config = dict(
    n_kv_head=2,
    norm='rmsnorm',
    norm_eps=1e-06,
    init='normal',
    init_std_qkv=0.0195,
    init_std_o=0.00398,
    init_std_down=0.00398,
    warmup_steps=248,
    decay_fraction=0.764,
    batch_tokens=[16384, 32768],
)
Each number is 200 + 20 x the weight over its row's rms, rounded and kept within 0 to 999. Layers, rows and columns count from 0. The size before them is the row's rms in percent of the matrix's.

# layer 7 MLP up, 512x128, rms 0.143, rows 337-364, columns 0-127
108,157,270,180,177,198,205,214,200,196,179,195,213,172,193,199,218,175,188,224,197,168,178,195,213,200,185,157,216,180,231,218,208,195,217,193,187,193,207,222,197,208,191,209,197,200,168,225,181,210,218,230,174,230,189,208,198,188,184,165,162,193,163,190,211,187,206,206,205,205,198,211,194,211,226,164,221,213,213,243,203,210,205,189,201,167,189,179,234,189,174,167,217,221,207,198,235,207,195,181,199,155,203,180,179,204,213,172,204,239,178,196,215,221,172,193,224,189,214,217,189,204,194,195,208,233,190,203,226
098,188,182,185,188,214,204,185,201,233,166,218,192,179,200,204,197,198,189,183,211,163,228,212,168,183,200,198,202,200,199,212,211,185,221,223,183,190,165,183,180,231,217,181,202,210,204,193,172,171,254,200,213,214,208,202,200,208,199,169,208,188,174,176,187,181,223,209,185,215,199,219,228,201,205,205,208,200,199,214,196,191,210,200,171,221,170,170,181,180,183,187,191,194,188,215,164,196,262,223,194,227,192,218,217,190,246,185,169,200,222,241,226,177,240,230,147,187,233,179,180,197,202,208,188,195,199,212,203
102,199,219,207,205,228,191,200,174,211,194,205,232,232,200,194,206,175,202,173,230,232,186,180,201,190,215,212,181,176,225,224,195,221,221,201,185,205,187,177,196,195,200,216,185,216,209,197,230,191,224,193,188,197,152,199,195,230,194,221,202,214,215,223,225,184,214,209,225,201,192,217,229,236,194,195,186,210,192,209,178,201,189,251,163,187,212,192,172,211,186,211,224,198,205,219,207,167,201,226,142,209,215,183,197,184,223,193,201,209,144,175,201,219,163,193,203,172,173,204,190,226,180,197,206,185,148,206,237
121,176,209,175,215,178,211,218,201,202,201,201,200,192,206,155,210,197,162,173,187,187,197,213,202,177,226,165,181,195,222,244,170,188,201,218,211,185,203,201,198,222,187,247,193,214,199,184,204,191,215,178,197,177,210,207,183,195,211,192,187,177,225,197,203,176,207,198,192,205,195,213,183,241,188,205,177,227,212,188,207,185,220,163,197,229,218,183,207,163,178,126,212,192,156,187,180,221,190,170,184,208,194,200,148,186,184,225,186,184,192,175,194,185,192,238,211,221,198,195,214,219,180,185,198,223,203,233,211
088,188,193,161,185,172,171,132,176,146,194,178,205,177,210,187,204,218,170,199,208,220,191,205,192,212,204,221,182,171,218,202,211,208,216,199,193,229,208,182,222,201,206,211,186,171,195,164,198,203,218,219,217,188,243,221,174,199,217,192,195,181,202,226,203,211,189,219,206,257,224,192,191,212,198,184,185,231,183,206,162,216,206,202,201,208,171,177,201,204,182,223,242,232,199,211,197,183,213,196,212,194,213,201,185,164,241,186,217,200,187,194,199,194,207,167,198,199,224,220,203,224,221,190,165,183,176,217,191
095,215,175,193,217,237,158,184,196,187,226,190,207,190,234,178,226,219,171,198,196,205,183,218,177,213,190,190,211,224,159,202,194,238,195,227,187,208,230,209,214,194,181,257,208,224,218,187,216,213,217,213,220,223,206,216,191,166,190,182,205,205,194,225,195,225,236,232,198,209,181,211,213,234,196,170,178,228,237,228,204,179,183,164,186,202,202,203,195,195,172,181,180,202,197,230,195,185,183,226,205,216,212,213,183,184,196,208,171,187,224,174,226,195,196,199,232,219,238,207,188,200,168,176,178,197,199,215,222
084,204,189,211,200,175,199,203,189,225,214,204,174,187,210,226,211,222,193,181,202,155,206,188,180,186,210,193,186,145,190,212,249,181,218,179,184,198,232,200,208,242,244,218,212,163,202,214,206,256,185,206,190,211,195,225,195,209,194,166,190,204,200,161,172,171,191,226,203,183,219,241,233,176,244,190,204,194,239,203,199,218,199,192,194,186,203,227,203,191,191,186,191,180,214,188,208,221,195,200,196,183,202,200,196,172,222,183,204,224,194,187,222,217,223,206,193,203,212,182,161,219,204,193,201,204,188,222,246
098,166,198,216,192,197,214,210,203,207,170,205,188,182,207,178,168,191,194,189,209,187,228,186,201,155,219,211,196,216,187,231,204,220,188,156,241,179,198,176,220,234,212,189,219,243,181,163,209,161,195,166,235,192,226,200,206,202,217,224,206,204,167,213,189,200,225,210,195,186,221,214,207,232,217,177,181,212,219,190,196,223,204,214,153,194,232,228,198,175,172,187,175,178,221,189,215,190,193,213,162,219,217,194,194,195,184,219,177,194,165,191,187,194,191,229,184,191,181,183,205,189,173,217,230,181,203,199,171
099,218,189,178,193,202,203,206,184,167,274,229,187,166,218,194,207,190,186,177,189,196,208,178,221,210,191,157,208,178,209,221,230,219,220,202,191,207,221,185,187,238,233,233,203,182,181,170,215,217,183,221,197,194,206,200,181,213,175,176,223,198,212,233,193,176,188,198,197,155,199,182,208,189,211,208,193,178,213,220,175,218,198,222,241,222,180,201,183,187,188,202,175,172,188,217,174,229,202,185,178,180,228,188,170,201,170,198,189,193,164,209,190,195,192,206,180,200,206,186,184,232,209,184,211,217,171,235,216
096,195,197,216,155,213,192,204,199,165,188,206,213,213,188,168,174,223,200,202,236,187,208,179,189,199,185,192,181,196,178,213,203,192,214,192,182,187,219,227,226,213,167,210,192,197,191,187,217,198,209,213,165,198,197,228,200,207,220,164,170,214,178,184,182,182,197,249,219,246,221,230,211,241,198,199,196,196,204,220,178,162,183,208,215,188,182,216,225,184,174,189,241,158,227,187,216,214,204,185,204,182,184,204,223,185,207,210,226,235,208,184,234,215,226,211,208,203,218,247,228,192,219,210,235,178,194,206,195
104,192,178,228,195,228,172,207,178,197,183,222,203,193,183,202,220,200,195,167,258,197,222,219,204,187,193,194,210,192,198,211,190,168,211,194,191,234,176,205,175,182,213,207,231,217,181,166,217,195,219,213,163,201,193,209,204,223,200,220,159,202,207,234,205,169,209,219,169,226,193,212,218,209,170,206,190,200,164,213,191,187,205,189,199,218,145,228,194,205,183,193,206,256,184,176,169,218,223,175,182,249,224,195,197,194,206,174,206,226,228,216,204,183,221,180,197,201,185,197,185,203,177,214,211,220,203,203,230
102,226,222,223,232,182,225,200,208,224,209,236,191,212,173,184,176,203,215,164,226,178,191,206,184,211,202,197,177,232,253,219,201,155,210,231,212,180,185,191,214,177,231,212,172,227,191,216,185,182,226,213,157,193,198,222,193,160,199,218,166,195,198,192,225,195,202,179,206,201,225,237,161,187,207,203,202,190,191,217,203,198,183,190,186,195,220,199,153,196,177,193,237,211,193,245,183,193,163,225,194,181,209,206,191,163,205,199,182,194,192,220,203,203,195,212,193,183,179,216,200,197,194,191,176,182,226,207,186
105,179,203,185,215,216,198,220,206,183,202,204,225,224,205,209,188,216,195,242,223,194,229,219,232,182,230,187,200,224,223,226,202,200,201,196,158,206,208,187,158,207,186,169,186,236,216,211,184,194,212,181,179,185,203,225,210,227,185,230,209,235,228,203,200,211,175,192,185,199,209,193,204,201,185,212,210,247,170,175,218,155,187,170,177,188,190,186,230,215,204,201,187,216,194,202,212,245,175,203,178,212,190,197,162,188,207,166,148,202,195,205,229,220,204,190,205,186,215,187,215,212,176,181,176,213,225,241,191
098,179,201,231,194,212,175,174,185,170,215,223,220,196,208,197,196,215,196,205,187,207,203,236,227,182,199,185,205,219,218,227,179,170,224,194,161,206,181,215,210,204,192,198,207,208,215,165,217,155,180,218,186,184,204,218,183,179,216,210,171,183,221,181,158,160,195,192,160,224,218,213,207,174,181,224,226,189,182,233,214,197,198,201,182,200,210,195,182,194,209,212,200,249,168,209,214,185,211,207,182,217,206,182,195,178,214,193,203,215,201,172,183,184,232,247,196,207,148,223,239,179,192,224,209,220,197,210,183
117,207,232,201,220,206,198,164,205,159,213,164,206,179,182,171,197,224,196,176,214,182,241,167,231,179,223,210,201,184,220,236,194,217,217,203,210,218,194,219,216,199,206,230,190,212,170,165,213,215,195,209,184,189,207,210,188,207,234,186,159,216,189,192,187,239,200,178,186,197,185,195,218,200,169,207,186,218,206,162,187,168,211,223,196,212,197,231,231,201,169,213,176,184,183,174,231,213,189,216,212,192,224,186,199,180,179,208,211,179,202,181,213,188,228,193,221,187,194,167,187,206,171,196,230,168,162,225,220
088,198,250,186,256,183,184,180,144,245,201,217,182,197,201,224,201,176,219,210,184,158,227,220,223,156,206,182,212,222,219,187,172,208,223,203,184,195,234,185,199,221,186,173,194,209,191,210,210,179,192,205,211,209,194,208,230,176,217,225,203,229,222,213,212,178,201,200,181,235,211,204,182,214,218,199,166,184,228,213,201,190,213,198,183,205,190,185,209,212,188,221,209,220,206,196,204,206,177,175,192,216,196,200,182,193,205,189,186,204,233,198,234,199,220,173,223,214,218,195,223,159,195,179,222,185,178,246,195
110,212,204,224,186,178,183,197,189,236,211,187,181,214,155,184,205,196,183,193,225,164,212,215,178,199,202,239,191,206,223,202,182,206,184,215,197,194,165,217,200,174,210,177,166,205,170,170,205,181,208,196,191,218,200,214,219,177,219,210,216,167,205,196,201,186,184,197,212,228,187,226,200,140,172,244,182,206,216,197,208,205,201,183,179,193,192,194,184,178,166,205,232,201,183,175,229,185,203,228,186,203,171,170,208,205,200,192,216,205,213,251,211,194,223,227,201,196,215,218,190,240,213,206,172,205,151,231,205
101,206,232,195,191,215,153,169,157,217,211,224,195,234,219,216,195,205,196,211,176,176,207,202,194,188,215,180,186,169,209,204,222,213,207,182,176,169,235,214,171,189,181,212,158,212,185,214,183,166,236,180,164,199,233,238,209,200,203,200,207,177,198,201,252,215,234,202,168,209,179,228,201,167,200,242,203,203,184,206,204,179,174,203,206,179,214,192,215,177,187,186,176,208,205,205,193,207,194,191,191,167,178,207,193,220,204,203,196,194,182,209,236,209,222,220,192,160,203,202,208,209,179,194,201,202,155,216,217
118,205,193,211,193,211,164,177,220,160,213,186,199,247,185,214,201,179,217,192,185,201,186,192,192,169,230,184,180,214,223,227,185,187,182,190,186,201,171,229,167,160,161,187,189,198,232,198,194,224,216,219,199,211,170,227,202,206,217,201,180,194,203,207,226,211,210,178,189,134,200,244,211,192,209,207,196,199,195,204,203,212,184,199,175,222,228,214,201,211,169,220,184,198,232,211,223,225,216,164,190,180,206,207,237,220,224,176,183,211,212,203,216,200,229,220,204,209,233,219,201,231,222,183,187,199,217,198,163
101,211,182,189,161,185,180,210,168,225,229,209,228,197,229,182,202,226,203,209,222,208,210,232,182,200,186,168,180,186,209,226,178,175,217,212,179,219,166,176,174,237,194,179,195,234,203,208,228,201,206,191,190,190,206,220,213,197,209,222,193,200,170,169,171,183,190,158,196,181,236,200,220,248,202,215,184,181,212,228,192,174,173,212,221,189,194,161,186,193,204,210,220,170,189,211,197,161,210,198,203,207,181,199,215,188,201,180,200,217,167,158,216,192,163,225,198,210,223,200,214,202,222,202,194,233,182,221,218
111,203,208,226,231,241,170,190,179,201,243,213,191,163,159,166,184,212,182,190,229,219,203,174,193,195,197,187,202,210,212,217,219,180,206,227,204,219,186,162,188,190,192,203,209,166,187,176,192,165,201,191,194,205,215,225,138,191,218,220,175,219,191,223,209,207,236,184,196,204,178,209,171,192,182,200,166,205,216,233,204,208,166,235,229,210,169,181,219,195,179,211,213,192,215,209,219,180,210,202,206,170,209,201,191,189,201,216,202,166,226,176,186,234,191,218,188,191,208,207,192,232,169,216,175,194,203,207,214
092,198,238,187,204,197,204,172,146,214,217,187,204,199,185,188,208,227,230,164,210,194,215,205,181,222,222,172,181,203,205,196,164,181,182,221,214,174,237,226,190,204,218,194,216,174,211,185,179,194,178,221,176,215,229,192,209,160,187,166,199,172,165,186,180,192,179,207,168,183,150,204,221,171,214,214,202,193,181,180,186,232,184,192,217,176,201,232,199,221,193,209,229,189,197,238,183,196,220,222,188,187,173,194,192,179,208,196,207,232,211,218,209,206,213,185,170,226,205,211,183,193,194,187,225,192,177,201,238
100,186,216,158,183,218,215,220,193,181,202,209,211,183,174,202,177,182,222,209,201,165,197,206,206,188,216,202,207,197,219,220,192,207,196,196,190,199,179,218,168,212,205,219,205,205,170,158,230,189,228,191,192,177,158,208,186,195,212,203,198,243,218,189,229,239,200,214,198,208,213,185,223,221,169,204,219,220,222,192,192,188,202,188,192,220,205,206,186,225,185,202,188,180,237,202,183,216,242,193,173,205,181,159,170,146,177,165,186,218,177,245,214,208,170,175,196,215,222,222,188,175,198,176,230,201,207,198,169
092,191,233,178,202,232,192,173,221,241,188,189,217,176,210,199,187,216,205,192,224,180,233,221,224,194,221,202,205,226,191,226,187,175,194,179,145,202,218,190,228,200,213,235,222,195,231,195,218,215,246,187,185,177,161,229,196,224,206,202,155,188,194,208,199,230,183,185,204,219,168,203,174,214,196,192,154,220,226,206,197,195,255,213,204,189,191,196,182,203,205,215,217,194,195,199,224,225,197,209,232,211,213,201,190,195,196,184,183,163,195,193,192,221,191,211,165,214,185,205,202,236,225,222,188,202,207,191,178
096,209,229,196,186,202,187,222,187,153,228,207,189,182,233,173,209,182,206,182,206,203,198,192,164,190,213,183,191,160,212,212,230,197,204,228,196,207,208,199,204,212,182,234,176,239,195,214,179,199,242,212,211,217,211,202,221,202,216,182,190,199,193,178,182,200,202,190,224,209,210,204,196,203,204,208,184,182,235,183,192,211,217,204,210,219,179,173,210,168,175,191,194,176,201,166,195,221,227,195,213,175,245,199,184,186,213,152,209,215,174,180,242,186,260,188,190,194,253,209,219,238,203,180,200,190,184,212,204
093,238,177,214,186,204,202,197,202,208,229,181,181,205,217,166,233,190,199,220,192,180,178,222,195,233,191,174,178,180,204,205,200,223,227,203,191,188,192,235,200,171,207,208,197,191,237,218,224,217,186,186,211,209,236,195,215,213,161,195,200,212,225,204,166,194,225,164,189,195,231,213,191,199,250,198,197,196,197,175,202,202,193,219,183,200,203,168,194,235,210,209,213,235,183,247,191,210,234,177,223,230,191,170,188,210,200,197,212,206,229,188,187,203,198,186,159,179,201,194,173,224,194,179,164,226,183,244,209
099,223,198,174,219,220,168,205,159,203,228,177,199,174,223,196,204,180,185,217,212,222,189,187,160,200,212,216,167,207,197,216,206,215,193,180,185,179,166,200,208,191,219,198,230,207,225,222,226,183,181,207,195,187,196,220,227,174,183,212,194,233,201,214,190,179,167,219,190,199,222,205,211,194,178,218,192,208,219,195,162,210,225,218,210,213,195,193,207,155,154,189,210,200,231,196,187,178,203,220,219,205,196,190,204,218,234,194,205,176,225,219,239,221,196,220,211,229,216,206,168,223,247,155,195,173,211,228,179
091,195,249,187,187,230,196,216,191,243,203,213,196,175,217,220,209,164,197,152,220,188,178,210,196,206,226,215,230,239,231,195,182,201,198,212,207,225,214,223,169,206,226,175,191,215,200,195,196,211,199,214,201,213,205,191,217,225,202,194,189,201,196,189,209,192,195,186,185,221,202,200,206,228,200,202,226,184,181,180,148,226,241,195,212,269,218,194,214,194,184,191,199,171,224,194,223,195,174,188,240,208,207,230,182,171,217,149,223,217,199,209,224,197,166,192,176,209,193,194,193,188,201,199,209,193,191,191,217
# layer 7 MLP down (transposed), 512x128, rms 0.138, rows 337-363, columns 0-127
104,206,211,167,217,198,194,233,234,220,186,237,208,172,212,160,184,190,208,212,205,174,190,214,192,206,195,175,240,188,213,159,207,195,211,207,210,166,227,187,207,187,228,197,178,238,166,222,180,194,191,241,179,201,186,200,189,188,214,182,195,171,168,210,173,204,192,202,206,206,206,200,181,232,221,210,203,218,172,230,211,196,188,169,192,207,175,215,155,179,206,184,201,201,191,202,217,169,221,203,218,207,219,219,169,195,181,199,192,225,218,191,176,222,188,182,226,199,205,209,213,240,218,159,176,226,202,157,188
094,178,187,182,173,185,222,225,216,203,180,174,197,153,189,203,188,209,213,204,221,246,204,204,222,196,221,188,204,187,202,174,178,203,181,204,242,192,241,197,222,184,182,188,176,156,192,187,154,197,184,194,218,202,184,168,208,200,185,180,204,214,200,187,197,212,225,197,204,222,203,227,210,195,207,227,192,209,172,219,237,202,209,184,182,164,202,195,212,188,214,215,197,166,189,222,201,196,181,207,193,188,237,203,203,196,209,208,197,182,169,195,240,184,160,198,202,171,207,187,160,202,186,169,145,194,240,221,218
100,157,208,172,189,218,194,196,206,201,201,224,207,207,181,241,184,218,216,243,209,189,184,162,201,195,208,182,164,183,189,223,211,212,190,196,194,219,208,206,196,209,159,180,223,198,232,207,199,198,252,204,229,181,214,201,170,217,183,154,202,214,217,207,221,212,199,230,210,209,197,201,194,169,174,217,162,174,209,210,209,220,217,213,192,200,187,194,205,180,230,223,183,191,205,233,178,193,218,156,155,200,204,201,196,191,194,207,196,233,188,206,193,148,194,211,186,202,219,211,228,183,198,170,208,210,218,206,247
114,242,222,180,192,169,191,198,196,201,194,195,202,190,199,216,205,206,170,195,175,183,185,160,192,208,175,253,196,188,211,226,196,167,196,193,199,173,210,196,171,223,209,203,194,227,201,176,190,252,156,217,191,192,202,212,237,186,208,203,211,191,192,229,190,173,153,193,231,189,208,200,214,191,183,197,179,177,211,205,187,190,183,230,162,193,200,174,187,181,208,158,210,206,194,193,194,188,176,246,189,224,211,209,170,181,183,182,188,233,165,184,185,189,204,197,196,195,181,194,182,180,194,209,233,156,226,192,215
090,219,217,209,187,209,189,223,190,170,195,200,144,205,229,196,202,207,188,221,193,165,198,207,202,216,224,222,217,186,170,231,205,191,176,156,216,206,214,206,201,242,201,219,206,203,175,186,230,232,225,220,250,208,230,157,191,204,229,193,231,213,189,193,209,217,157,222,197,213,174,202,253,191,195,199,206,205,183,178,209,227,209,225,171,166,217,184,204,196,226,189,212,194,219,165,214,202,205,201,196,203,228,216,197,209,221,209,178,192,196,210,223,218,181,216,210,191,202,234,207,221,231,186,207,174,203,213,185
095,178,197,203,211,201,142,214,202,185,202,161,202,174,211,231,193,218,224,190,198,236,183,185,185,211,228,168,182,171,204,194,205,187,180,156,215,205,208,182,193,203,239,189,208,183,214,220,198,219,192,161,217,183,170,225,234,227,196,205,149,190,195,174,199,169,183,190,191,220,206,194,191,203,200,219,205,170,202,232,200,200,238,201,216,208,236,202,218,173,261,198,226,198,192,165,193,196,193,192,210,201,162,184,235,196,204,194,180,176,198,182,211,217,187,187,180,191,186,183,183,226,183,193,211,202,198,200,182
087,206,197,196,204,213,186,216,169,164,213,174,231,190,182,196,229,226,195,223,221,217,149,210,163,188,196,193,159,205,213,190,152,195,199,201,179,181,170,207,227,176,193,213,222,209,217,181,175,200,244,185,223,196,204,201,225,206,228,199,209,204,155,216,229,195,214,200,221,216,224,175,189,214,238,163,187,201,217,219,210,158,203,207,192,222,218,203,232,183,173,189,230,210,199,210,193,194,188,172,188,209,165,197,206,188,193,195,200,168,205,217,187,181,186,183,187,148,201,207,196,221,175,201,182,199,178,202,202
094,184,183,192,179,231,187,199,199,200,200,190,193,196,208,198,224,188,200,210,206,184,194,192,147,197,182,179,169,198,207,193,214,194,208,246,185,236,203,206,182,218,187,198,172,218,261,183,197,225,214,172,177,231,199,176,164,190,193,203,209,241,206,201,163,192,216,201,194,193,212,192,244,205,201,189,208,218,188,215,209,152,206,216,184,178,205,155,221,197,206,221,187,190,185,211,175,185,258,208,208,193,211,196,194,182,223,194,216,182,221,238,221,184,205,201,183,211,198,205,240,202,177,196,196,242,183,215,223
095,210,179,243,187,195,189,178,199,171,213,174,212,203,199,210,179,201,194,251,211,219,205,209,185,184,175,205,198,179,178,199,215,212,228,156,215,218,174,206,194,206,181,198,184,204,212,197,182,214,228,188,227,211,176,185,168,195,240,224,174,203,174,210,226,220,205,204,219,209,214,209,207,213,206,169,230,203,219,168,192,199,167,203,217,215,216,204,193,179,246,165,185,212,227,202,209,186,195,212,180,213,239,196,207,194,146,225,182,147,246,201,186,173,168,205,200,197,203,201,211,203,214,217,215,191,196,189,171
101,174,201,190,200,195,233,223,199,211,195,206,209,209,198,242,208,198,206,218,186,212,189,215,184,257,185,197,210,196,182,171,195,212,218,183,198,205,177,196,184,199,164,181,208,210,206,213,149,165,183,193,175,175,169,199,209,193,178,187,187,195,198,204,204,221,220,214,199,164,221,188,236,186,163,190,208,195,204,211,200,197,217,225,242,217,197,207,236,214,228,170,180,221,190,173,215,218,198,231,208,214,191,205,220,196,201,208,242,197,246,175,157,170,195,215,171,188,210,193,183,192,221,256,185,186,210,183,203
100,206,188,204,213,184,189,204,219,181,166,174,217,185,175,176,186,181,209,206,217,242,195,203,173,176,204,207,201,158,217,214,223,206,222,207,219,200,202,190,208,234,196,239,229,144,170,218,217,189,219,201,188,193,242,168,207,200,217,224,143,213,186,171,179,198,235,202,181,221,194,182,194,175,194,225,189,218,213,212,209,208,240,206,194,176,206,239,193,214,213,223,220,199,206,206,201,195,221,212,200,165,152,216,228,188,204,198,202,217,211,199,186,195,183,214,190,208,194,196,231,200,198,183,168,187,242,190,196
101,223,191,219,219,195,243,182,195,171,196,209,158,189,218,176,200,254,180,214,210,190,203,229,175,211,200,180,181,205,226,171,193,232,222,199,214,214,217,197,206,219,200,183,205,192,184,199,181,191,179,200,223,167,239,169,203,190,209,170,206,212,240,201,232,183,214,185,231,209,212,153,195,194,210,200,205,236,172,181,187,217,189,236,182,192,214,227,244,200,210,196,208,195,187,180,209,219,250,201,219,204,205,240,216,231,210,201,226,200,194,205,229,213,182,216,185,197,194,204,210,179,213,173,171,203,221,201,190
104,210,204,218,213,206,177,216,196,201,224,232,184,220,210,199,204,247,195,229,179,187,193,191,208,229,192,234,206,206,180,221,181,190,207,203,211,203,232,155,194,215,198,201,205,207,163,184,206,191,211,200,234,178,237,195,216,197,192,226,202,171,169,177,223,233,210,228,197,164,193,205,214,193,197,219,207,197,215,196,237,204,202,206,195,199,161,174,197,203,243,187,218,211,190,207,236,191,184,215,167,196,168,221,186,227,240,222,202,200,189,175,209,198,177,223,182,144,191,183,208,191,168,221,213,228,180,206,166
098,181,197,210,179,194,168,207,209,160,216,167,209,189,228,187,186,239,194,216,235,197,190,193,203,207,197,190,192,165,165,205,206,221,226,207,227,218,198,220,195,200,196,198,193,218,225,197,236,217,202,198,173,164,211,190,177,202,220,242,195,186,175,189,208,168,229,217,201,159,147,176,228,180,202,179,215,230,217,198,254,207,198,199,199,188,200,231,190,224,224,185,203,215,211,222,185,217,187,188,175,195,177,241,205,207,233,203,192,158,192,193,214,197,194,178,200,198,173,181,181,210,215,178,204,175,221,195,214
117,182,215,228,204,194,223,187,183,179,173,201,200,224,195,177,211,215,237,202,190,217,191,179,206,193,206,213,223,203,219,242,214,215,168,221,188,159,189,201,168,227,232,189,209,177,200,169,178,195,157,208,197,188,197,164,201,200,182,230,199,197,198,190,228,207,197,198,250,184,230,229,193,192,201,217,188,191,191,186,242,239,221,169,191,201,228,178,219,202,246,177,174,200,194,171,224,192,210,215,222,200,187,141,218,205,200,198,188,200,194,188,194,172,197,202,210,187,178,179,203,206,195,222,178,181,184,172,222
093,203,199,200,197,171,183,188,181,204,210,209,162,230,167,209,193,205,188,224,205,175,232,191,218,213,208,173,166,172,201,199,224,202,218,216,205,222,195,188,179,216,223,173,184,180,186,198,203,204,211,205,193,195,200,202,201,198,208,193,219,207,197,159,189,250,199,180,187,195,217,163,182,182,209,194,201,184,179,159,230,166,199,218,192,181,204,170,219,196,248,220,222,215,205,194,214,208,221,205,232,204,182,204,247,162,153,198,182,220,197,175,191,206,159,197,224,223,207,218,174,219,211,201,208,190,162,237,183
106,199,222,205,220,194,202,180,219,190,225,204,179,198,159,215,213,204,206,208,243,188,182,206,205,175,193,208,191,191,180,199,211,195,157,182,213,200,203,191,177,191,195,214,207,203,209,218,209,234,203,201,211,218,194,230,229,219,232,210,218,215,178,210,206,213,236,126,199,200,223,183,160,242,219,217,202,188,188,172,264,205,209,159,211,208,191,197,233,185,187,185,159,211,219,211,173,210,169,215,216,207,199,197,188,195,203,186,194,215,216,217,201,216,177,218,217,224,243,175,210,213,184,203,194,198,205,206,225
101,192,202,215,214,192,204,189,197,189,196,218,209,189,185,166,210,200,189,219,207,154,228,194,190,220,198,251,205,182,235,211,196,220,204,185,224,217,169,218,192,205,211,206,202,218,195,192,210,239,203,197,209,221,207,216,170,177,195,214,230,155,217,209,178,262,198,179,233,203,191,197,200,227,208,193,229,201,187,201,223,189,191,243,212,195,193,182,206,164,201,195,224,214,245,206,202,197,239,212,232,183,187,189,217,177,188,198,180,161,203,205,156,214,223,206,219,206,221,174,184,193,230,189,221,201,163,188,217
117,176,221,170,181,212,217,207,201,203,235,200,186,188,190,184,199,229,198,221,181,189,210,182,191,224,226,264,188,215,218,195,193,203,251,202,199,195,193,186,210,221,215,235,208,206,195,221,185,192,171,171,176,204,218,208,175,200,218,177,166,197,210,217,205,241,191,151,193,216,214,199,164,203,230,212,184,184,177,177,192,184,205,224,196,199,184,219,187,185,192,199,192,199,180,197,178,222,215,207,187,190,194,210,192,248,182,209,199,143,169,187,156,219,210,176,210,167,179,212,195,189,186,230,207,189,196,178,204
100,165,227,212,182,180,201,237,194,176,212,188,224,208,229,226,179,210,196,219,198,195,185,154,170,170,236,186,170,168,186,199,220,209,193,194,226,168,170,201,209,193,160,203,200,199,182,190,220,207,174,222,223,222,172,171,186,200,213,200,209,208,218,196,210,186,193,184,253,184,194,192,196,224,214,202,160,205,185,208,177,222,229,216,191,189,216,233,182,205,224,209,191,204,216,212,197,194,181,203,199,175,180,174,194,181,209,178,214,208,223,180,224,163,175,201,195,222,216,201,180,210,221,194,227,159,186,219,159
108,234,201,203,220,190,188,204,190,159,201,220,187,209,177,193,211,173,201,196,191,214,187,204,209,194,148,211,200,201,196,226,193,217,194,198,221,208,226,179,202,206,210,192,222,185,172,156,202,151,178,211,182,186,212,171,203,181,204,198,219,186,210,189,220,223,240,255,211,208,211,212,205,192,211,216,184,194,197,201,193,210,188,166,201,145,207,204,203,209,163,191,162,204,199,160,193,224,207,193,164,228,197,201,201,211,212,191,211,148,184,178,208,184,227,196,210,225,186,200,166,188,162,167,219,172,201,177,203
093,196,188,200,201,220,200,171,207,183,193,177,192,191,187,175,191,202,211,169,189,190,212,212,191,206,200,196,219,188,238,182,184,182,178,180,235,188,217,199,217,206,209,182,177,194,209,236,219,208,208,200,188,181,200,111,226,185,229,211,177,201,189,211,208,187,228,169,199,196,177,168,173,207,195,208,222,215,215,185,207,204,180,197,200,209,193,185,205,199,260,189,203,159,177,198,212,195,212,186,208,163,205,277,221,218,221,203,193,211,219,213,167,228,210,197,182,205,212,188,185,203,184,212,205,183,173,193,210
099,178,175,207,201,210,208,212,233,235,181,196,213,172,207,186,252,157,195,185,210,187,232,212,193,210,188,192,203,196,212,235,221,190,197,216,189,225,222,249,230,232,211,195,194,215,194,161,174,171,161,205,238,180,205,207,210,195,208,224,163,225,189,192,199,204,178,204,187,214,186,227,218,190,195,199,185,178,169,226,203,209,176,203,203,214,230,197,188,197,201,216,184,173,237,173,229,175,206,188,207,227,209,169,157,185,195,213,201,212,222,209,217,238,193,217,169,209,188,206,233,193,204,179,199,194,202,181,192
097,181,206,181,186,203,190,208,194,225,183,184,217,196,214,196,219,222,213,196,228,222,213,183,195,208,196,217,182,190,196,206,200,219,201,212,192,191,218,197,217,181,207,196,213,189,192,176,222,214,200,178,146,218,174,185,181,182,202,180,180,175,184,168,216,216,206,165,187,247,198,212,206,208,210,221,190,208,198,165,234,198,233,234,201,190,201,198,211,221,264,206,223,173,182,199,259,210,200,201,225,246,183,206,186,226,180,212,149,185,200,186,207,210,160,192,173,207,172,213,203,204,171,174,187,209,211,179,185
096,184,226,191,183,221,171,204,223,167,197,187,206,160,156,216,205,187,193,253,239,213,207,209,187,165,218,179,192,203,182,196,218,197,209,228,209,228,178,167,217,185,152,212,190,209,205,212,189,184,179,184,197,207,189,216,215,181,196,160,176,174,200,194,199,211,188,210,197,219,225,239,189,172,187,222,218,174,207,205,188,180,202,239,179,208,186,183,177,201,207,220,189,212,212,220,193,184,200,239,170,226,225,192,186,205,172,214,188,166,212,221,204,188,200,213,189,169,221,246,193,206,209,212,168,225,215,192,197
093,195,213,204,197,186,177,218,232,184,192,206,193,190,210,220,180,206,180,211,206,204,225,234,241,200,209,198,233,210,210,217,197,181,173,176,212,203,197,212,199,217,205,200,170,227,175,233,167,209,230,154,165,212,176,152,221,209,180,209,203,180,170,190,203,200,181,190,199,197,189,218,206,206,171,183,187,179,201,205,191,220,218,204,188,209,208,198,200,203,271,174,215,234,211,173,206,230,181,187,218,187,235,198,211,218,193,184,195,196,194,199,218,218,191,184,241,211,167,205,193,183,209,210,219,152,199,166,163
099,194,225,234,171,239,216,184,207,202,204,220,220,220,190,179,195,236,240,249,203,204,175,169,207,196,184,183,181,198,218,194,181,166,181,217,194,238,210,212,212,202,210,167,242,169,211,178,197,187,194,196,213,193,183,184,208,182,212,201,201,189,186,232,178,219,202,201,210,178,208,189,216,176,207,195,206,191,179,178,215,190,192,194,176,192,207,222,172,195,196,191,194,202,213,166,173,191,171,232,228,201,226,170,221,219,246,245,207,174,206,199,194,161,184,196,230,210,223,202,206,207,211,216,223,177,217,203,160